From a checkpoint of a small transformer trained on Wikipedia.
Size: 15 layers, width 64, 2 heads of 32, vocabulary 8192.
Architecture: RMSNorm before each block, rotary positions, no biases in attention or MLP, untied embeddings.
Each number is 500 + 25 x the weight over its row's rms, rounded and kept within 0 to 999. Layers, rows and columns count from 0. Numbers have three digits each. The size before them is the row's rms in percent of the matrix's.

# layer 10 MLP down (transposed), 192x64, rms 0.201, rows 27-60, columns 0-63
093:522493510460517503493456537485461515510483513465452493460532472515472484567478489495554478495503512492490502499511482517510510520525518483461473474503463512499535511530466488521528472533526514
097:496524470489539466500516537477534528507471510474463489517497481486440480512470483502513493533472481542499540484452506490524477519442514470476480510511491457497469485492486516484536481533499511
102:540508549503510487484529489479499568490523493531504471482475481458484488509471502508456490531506493478536462537502477460522500535497483510495506507482541515493508458556523497514491488478474466
106:495490522498511415519514517494505486475507522522497499506514494511475511520473487505483514521499462538526451510473538452542505523489511498491523545486473464486495547468503512435500507499505512
109:503501510508547460495514490497497523506446484525485459475480488510448484532504524469491496457510443517509524470511476510506475524494508510494504464482508508478564506506498483473515494564520471
068:524503502535460495478485474499493535480484500472493452497482494519464532534483502536455505482513503505537553500474495513473509512510526540519491489455500519489495473482481462494475517433532467
119:496472535493543453498505512497468551499511548542515497521509495482547509492508510492514475471509513518468488496530526525479558522502513519469485504520473432492500513469516477530528488500520476
102:467489451490505540547502473469486472546514444527510499486494468510507499499507496501497502509498495514542493451494506507523530502517503515533524548483458547521506522457505478486507489485472451
100:489510514474528508493488527522489497492451532497506500496515481494495469484514499509535466490503502530519532498490549499435512480513474499502481454501473505435519457487529487481480481454520441
086:518460513459498458480460511481484477464532470488487511519487517532513489505511449474457488490484509525509499517498518557508517478506485490491450525485490475487487519467573465503505490502525477
106:539493530488570453488453497471504556465545490483479529510509503503525511480486511512473539466462469518508525499482519454521513517505495530489507511470497493509489466478489498491501516543520503
081:490501471510484485489484462458462517506532497485454489507472468520448479491530464507462486494523509486527522491484529537503498498523473537535508495537557495509487460487540475485475512465484490
102:447498487494480472500507499508518463467506473510462540485501518489490526468515521496535497514523541551494511500516482503467544522498469509538471507496522497424530495521490514469482466483520471
100:510497510514491507451524458493506499531469495522478490552517514495514512467517473463521511542519529480512492506441494503484536462480526506486513531479510462461472499541528511496514539484466461
086:547531489494493485520487571537497511518530514484475517522466516476512478531521489501551473494489511532483483537492509538523511533530483541530491526531471499511513513497470492525550508508533501
105:557492508488492477498479512511499508541531556455477513479514526495534549514523476521475504519510487491489501463541532499491446481505522471500496482545487481518540465511486501506505515552512491
103:511505486526489492512467489465499433510524530509469553500500503504465476507460457544485510484520507517487486517532483529485500515487488516497543540484470480489461546536466538501480495485509525
078:522461482455482501503493520495503462517499530550520514464505489502559520475490549500493495496471476493483488496530487483547478478498504482472506479511468500509477519539517570522503477541473519
105:513485495494482562504532475560533519504504506507532481496553493476507497528498537488494461499544522504530450507509553527505477481493507449517500486479482522533516503500497495520475518456491486
100:500550509468487561494493520506478474524491479508498557501482494483529529511477500515528484524495548518496467526480518525499485487537473493499489491500500464495455533517462538493497461534451502
094:540540513510504471527525484472492507528477522468477501500499533503528507509515438548523492493491505495462487494483515505465532538511514474460480438515518500469496497524485540513528526502513452
108:535486530543494543494523501511491477492496504457489488491444508509441491515507477482490536490473534474475505466465512468507488464497532476479520500512524475553516452518504515497516534507470481
110:500472500532578513519469457490516488510499522476503461543498475497502514500501486483493501471534463507509470513485514456500471464478507481484480511528520535493527541510491542520535500541467479
081:495510457525496490532496514516498481523501501517479521493490508505567553466516495528498477463461546514525519464528509531489488519452500485531520521473519505552498528473502499485515513482463461
098:467475485530524516445512492516534530462497499519486449489486469478489481528486459494519512456510569476497524471513508515497529468491492512471527469475518488498500460520484484504489475487541477
109:518507529482476476473493512490490486498514535509487506480515536437568509484501504470510500467493502462524456513543485466524498456507476483482468492503501485539511488479519558512482473494517540
091:522486531479483507519507537570527507576508513517502506485520505483551512488525565479482496507531468467522477510512455492526498506476507483494483499528508495497478514505504530490457509531483493
104:512464537532474474486531488504532505537479504516489521492496505490495515486539498507422539450497470518482478518481496495510492505476513469506455482528510495503460548474533496488503519557512489
105:489485508476515453470528493505492475515451510466467499478474509497491528534479520424424522504494530511524483513484497478529459522469493484488490493490515522489524489461487494524494525504491530
092:467466537503493499524459517521527509507469475474490508476468482511441509539497490493475497495498552488505496513492498479496477506464461508497528539489512555547504483484501475462543529496457506
106:529466482477508464472508516477508473526491525554573504521543513471503512479527502490540512478476501499479472503509470489481486503514502489505471467474521506477490516478560494490461517448493512
091:472533483532488576463530522486507528499476493497499491498477484509458494509478505551539486504494483518477508454502541493492506527493530499523516513509486513527530479516445464538483488465476484
104:493435498475533460492498486510525529444523504519510472485516510491483472486453501475554483506505492465487491441508511510527538516497501503500464505487468525491530505526549522517516477505522476
061:513493489484500496509509490529519484545480523522513539502531508516572528493508539483503547465498482483462455484483440488550490531499493482506513468506494520508482541517500524504498496527452499
# layer 10 MLP gate, 192x64, rms 0.218, rows 28-60, columns 0-63
104:535482521490489507453529507514503497485484549541532502474491502510446485486515485498514489508500500468517522495510511519486436482436515490494495524519456495495507482441530496538503537529502532
112:504520502515526495533547482525511554528528479479491531463462508475462483488522480492494478492476532501552487475478478523495542491486481497475531522508510474505510450497521503513529446535525514
114:518472531506476557519532466469527477460537497473460505462497499527475473502500470499506512514482512490482458491483506520491526511478517489550472470548455494503479481528509539487487507541498512
110:498555567517502479532496511528509460460520489471468512490500511509476486518465504457510490543546492467493508496459525504514460489517523520469515496519485478472470507521512520522465535516519506
086:495488501469578488495521484522485459474494469548508555521515520492536485482530515494492493540504525476479490504486488497485508536482482451485523516540511464491536461497503541490490501527511488
124:506493481495508502498539481458510479478513504500520508475484502488458532485451448501462500522499534448534542518467446497490498509462510524522514524482455554490516478504523492485467496491489511
117:521492531533458504483496517500522455508510497506535471524529540514475492469476523514509466546471481533511553538488498533474500500497509453470493474480475514451526496484528505540487525500485519
100:493518479524544473498522464480490493518518517495534480510476479528534491486505507475451512482498470526496501455488491485490488503413518486480515537493480511513472505472482519540545541530523501
103:522511494505466477449461493525481495485496487486495513517482519479467521464443520526522532486483503477518512501511524490486486476416530531493528486474501468480496472504544462494496500498529462
131:472475500504523497521479472537480489482485535480490429514559492507490494488483504500496478539469513468507563500487461508471496521517513517451498478454501490532476479502506515532494536523518488
077:535490534514445492522471515505514520524475549467506480468527468530459537502492480522476512534481490519494495497488507528536484459504554509509499453494510540532517534499522472528516501482516495
116:523489515512543496480541452461519490498492455504484477485491535510536511536500525468506487543478538485502541470486472474475514512490528467508508483532531510529474452509524517498524544511479514
091:483507564492512549497469459534492491446484530499497463481491504456516495484519516533514522519450507481513541488487490518473496525489507520506535491511525489528438509523477499516507545497486505
105:452491530493459487513533486523521552478498502494524525535484538496495502492521544566522474524520499465496518497504513491471502492499517486516460474510469457488474518539493505516513522557518512
088:507492492512486511480501493500541488542516499461527491496494505503446523453562468468516490493510499562510499488492486472487490490520515443517525472485478539490464478480537509514466521518534519
120:549496521513500500510482470504499468475505509486496485556464487506497489507479484490500480559531488562463546537550474490510520499476515476516538475515507496467505496526508471509503510514484555
088:580474514529459479513520463487522517502488527506471513521510478551526494513516482467477523503529483509454489453524529482526491483489486534518505491534464525499503493479532535495533485497516494
109:510511519547464519463501486528494485476531474506473543514476524490513506482468485509511537490508516532523538524481537539453476508494505511486478453540543536502510517487489522518466533513460506
102:462510468526490485516517546527550540522513491505521491471529515506482484455480532559474475520515522447488512511471487479472513498489518489468481551470514477520504467530477519500514515509485513
101:448473462488483491511507477547483485555457525505484484503492515500520468496530521470496516549502529515527525538497498501513506517491523485483518474451483461500523494483475529482471558515521483
089:480507504481513516477528456465522508538473510500528465457444503508509495519468497485484496468506518476501537511461461478541473508499537439507538499472522471530511520500501506527517540500486506
111:516533527493479470505522444506519484475524483510499488507509506506502446493485495506471441502495550478504514486537500499513487501518494451497501533490497499516517485514514541509522566530436529
096:483534454499545526555512508520529527482471549498534515506506512538524527486495493526495483528505512507529482455513493486532493503463497535522497536515521484517492519522503528519485476496429489
092:477507472524501502489554497456464551437498536489483449483510470500493494526480487480533520526514547477481513522524498495533507485496508510518473496506496477522475454526500513499510482526541535
092:503498477457500501516550453518513486490505519448487498498485446510457516561486513540548510486541539499512525493484495507536529516482491510492476512531505501460485509506534521524489475525522503
094:514465459473531478492506480522501509466542524504521475485504518528514482506537547510499505485518496447440508475491471530528471486467504490490526538532508467489525488519492524485555518509527489
103:510457492470519515523506497520534522592477494476553520516495517518499479498549502523490485501492492517499515482460477547520455464495494479508508486497530510502488497474548490499506532526477512
112:460494521467520472498544511482513424496528493490478462500465507474489532499497445499452475537504481459493530467460511500494499509467511505496514533493482542505504502486495507481536537497507492
089:509518510528512504455523482487475548464496490525503491526506501534526487455519491524468522485504489471455465490506508501504556477458489544543526507479508514459494517506517525533449508511509527
128:508480480512512470483528509472504490495507519541556530516509492506499497460545501509508511511444502536480480499481501507517494508504507483548477436510527522520472496486545482481473549458463480
093:478511473527526530478544494525540538520499489490547476531527504535476454501504523479512456475445474477497501493534490474509476494501495490518487537462487490546549481497521526512496504522505514
115:506491498503502474470523501495565489530492492524534486486493490500521488466494520508530510459525515527536530538454482529517481510478555522503477509471518458521477495480550527509519542527470491
094:512506487491511498459485463510441509467508461471481462479500528479534547475475491486520504499497493505487494503470413512485519517504538522528545492492489457502516519474513471493472480499510491
# layer 10 MLP up, 192x64, rms 0.21, rows 28-60, columns 0-63
088:501505478533512507508497467511477530504525506518522497479435528516548480518519537524466477470471511469522484498492457526472526497523508514534494538499506546497539543470529476512496506518543500
099:489472481538498476549509480489514507513521528505513513496524498461478501492502528498486529526489513505485509501520447470459488505464509440456456482472499535449507488501466524494480559506510488
103:493526534476470528456486500464493474474479509480486481514478512478508502513538489490481490457482528518509522489514464560477495512548511470493493513519503503469529511559548501498478448481521525
097:496500467552489493495489503475506491530532527509496522498485521498501496512467498553527480524500502527488480538525494513523535526488502536506486517546549442519463475530477501529482535467549497
083:506483485471519525463487523497498461491545439492465512479485495501530454521486507522528483506461478465467506515493499512483486507505491442470534522490515475540451499490489479465524490528471517
121:479500492468530561501502519539535523507504452524512527562505496498540496520522527552519508494503525488511475484481502450530525512472489467507484518497560504480495510500488524480490473512496473
092:475492512508486532520486493464465543466489511510521493489496462485469496492512488493455494480474482470506461505509529529480514544512497472526476510541530488553464469545480462510544504516473478
104:495488478471482560507482503494510520522450481465474515508481510501503556505503483475504482489506508491521483493492502513481524485542492560491481523499517473500524504492516429492435476451499499
090:490503523460502501512516463498516505498450514483530454517482523518441523515537537546514482562482510486523480525530528507506501484504531460496470507517489521516509514547508511463496472528499514
109:489528501489502502491478484483525473542514490531553506483490501554537482499511543497519496474477513517492518515481487451468485503500519472466496478507521501515508462469555517510454513487433482
094:530511486505442515499517454539500521474478513476493448526483471499487547486519510512505572495508514485458506478509478446488516496463513532480479545467518500466511515508485506494493507505516518
109:477518509505482533513470552485489522497493492508482539548507526527500541438519487506494543526524492466490505481529520497556515483478487498519467525482490501485516492520469484542454528463501490
093:524460462466534465501548514497515501509508504507516485477454527496545513484489500514533503452498522511487533465510560513524535528493552491503518495496484501528482540507476541522495516472479505
088:519531526491526479499502472441538540522464480473485489530530529484525521530494518514457466492477532520494480490500456489474492515477500492466540479475459477505530522505520509476462502532472505
107:479496487506497496495502505532549497494514462524517491467505540489480478503522519510519496473504509480488486468466543476457494474534455450468530518532491514450537518498547537510466517503479523
105:471479490532479479469504463523512516519509505509473501495475521479494495464509529501502471492504505527516500541561518477462475530491469545457519485470538482467544514477476445498519494511469509
093:497556484496541491491458481504489526514529483474473479504534554465513488493507484530501505540508497484504493505486498536463471528467508469509516522510528474476513520457519468460458499553511508
107:539460513503496453485528484481509477495488494495498509505538549522504510490518523507495497512471495514484561494510520516447507474526494501508530488515506478453548524505468541440463518496474526
090:504488497518481498490527448488559471470490536502518501522473520547498482486510467513510513494554466513508436517501494458500523519548507476511512447494468507496523486476468513506501489483468496
095:527463525530488486507555529525523482533486557457505488539455517480493492505494497480503464476491525494510470506496526491460488528514504514490458533518476499479561534528505487497517529515484511
108:498512483484481466531526484510518502514472509487476469495491519529534495484490509496515524525507504535520508504441497506463425503462529472497537482533495504511452481469482528547514502509467540
109:465502479504476501498519483498487500528508514491511512473524542493539442496526546479507498520452507488545563463494524490479484465495514511463532502520541483481477480488486484506462471538496522
088:513497508497471523532519568528465472470512490493533523485504500540452509488530499499521472555527534506514500518440556492520497492524480507489487498466502488543487483536499500508524480499502513
098:462429494505488448523495498498539525521475507551458493501502514469502465496489537504450476531495502463502495533499506483498511519494524527502518479458509525492489515486518482551542476515505489
103:526498467448523488481506520468478501496503502519495486510545475498502498447485505507541494495454471519531496453521520486502488547497494515516534508517495507526536466503508465452503455446517521
091:509500521510500457496491473472471510500501550549547505531531493511462519512500469531477505498505481488504502497502490520501497482497506466498533498484456484472438470537504537553495511529485553
108:532511505466558512479468527522531490453498529499500495502486522510549469505502504517489511534509532502464493488535493487482460473504503521505524539475480436473502464537526502532493473508470513
096:536520484483486483519511510469522504498504544522498446518477490465498532495512475517509463494489460492473526555514495498431499489514555535516503525507534522498548495501524495482486493515454494
093:508535438484538479487507470472499515521489493478507493516502509517496518479487502466525485438469459529479514508510461508523477470525542502476489476537455502509521505444498501525539469512508495
108:515515531492446499515432494516508492521540467461459506452489508520546480514464493496505498494473510483511508477477521508517532518497504529488510547489483475486512489503479530497546470554513516
083:490432524425535464519508483516527519479492525499492486482518530525505471493546501507489451520440488501533487471474488488525521498505496542487519531495502502519529503490506507480506507535502475
108:529528526491528487513478466495454520535473549478514554495525513494464503492488472503464484515544502460516487461548520517467500487518481513538512492534524520478523528532476483485507511525513483
076:535489519532491508510518526443501490485505477523474483513502496508484493507473463489477503496485478486539548483546549519489492503534497537461486533499505519463491485501546457482494513452551504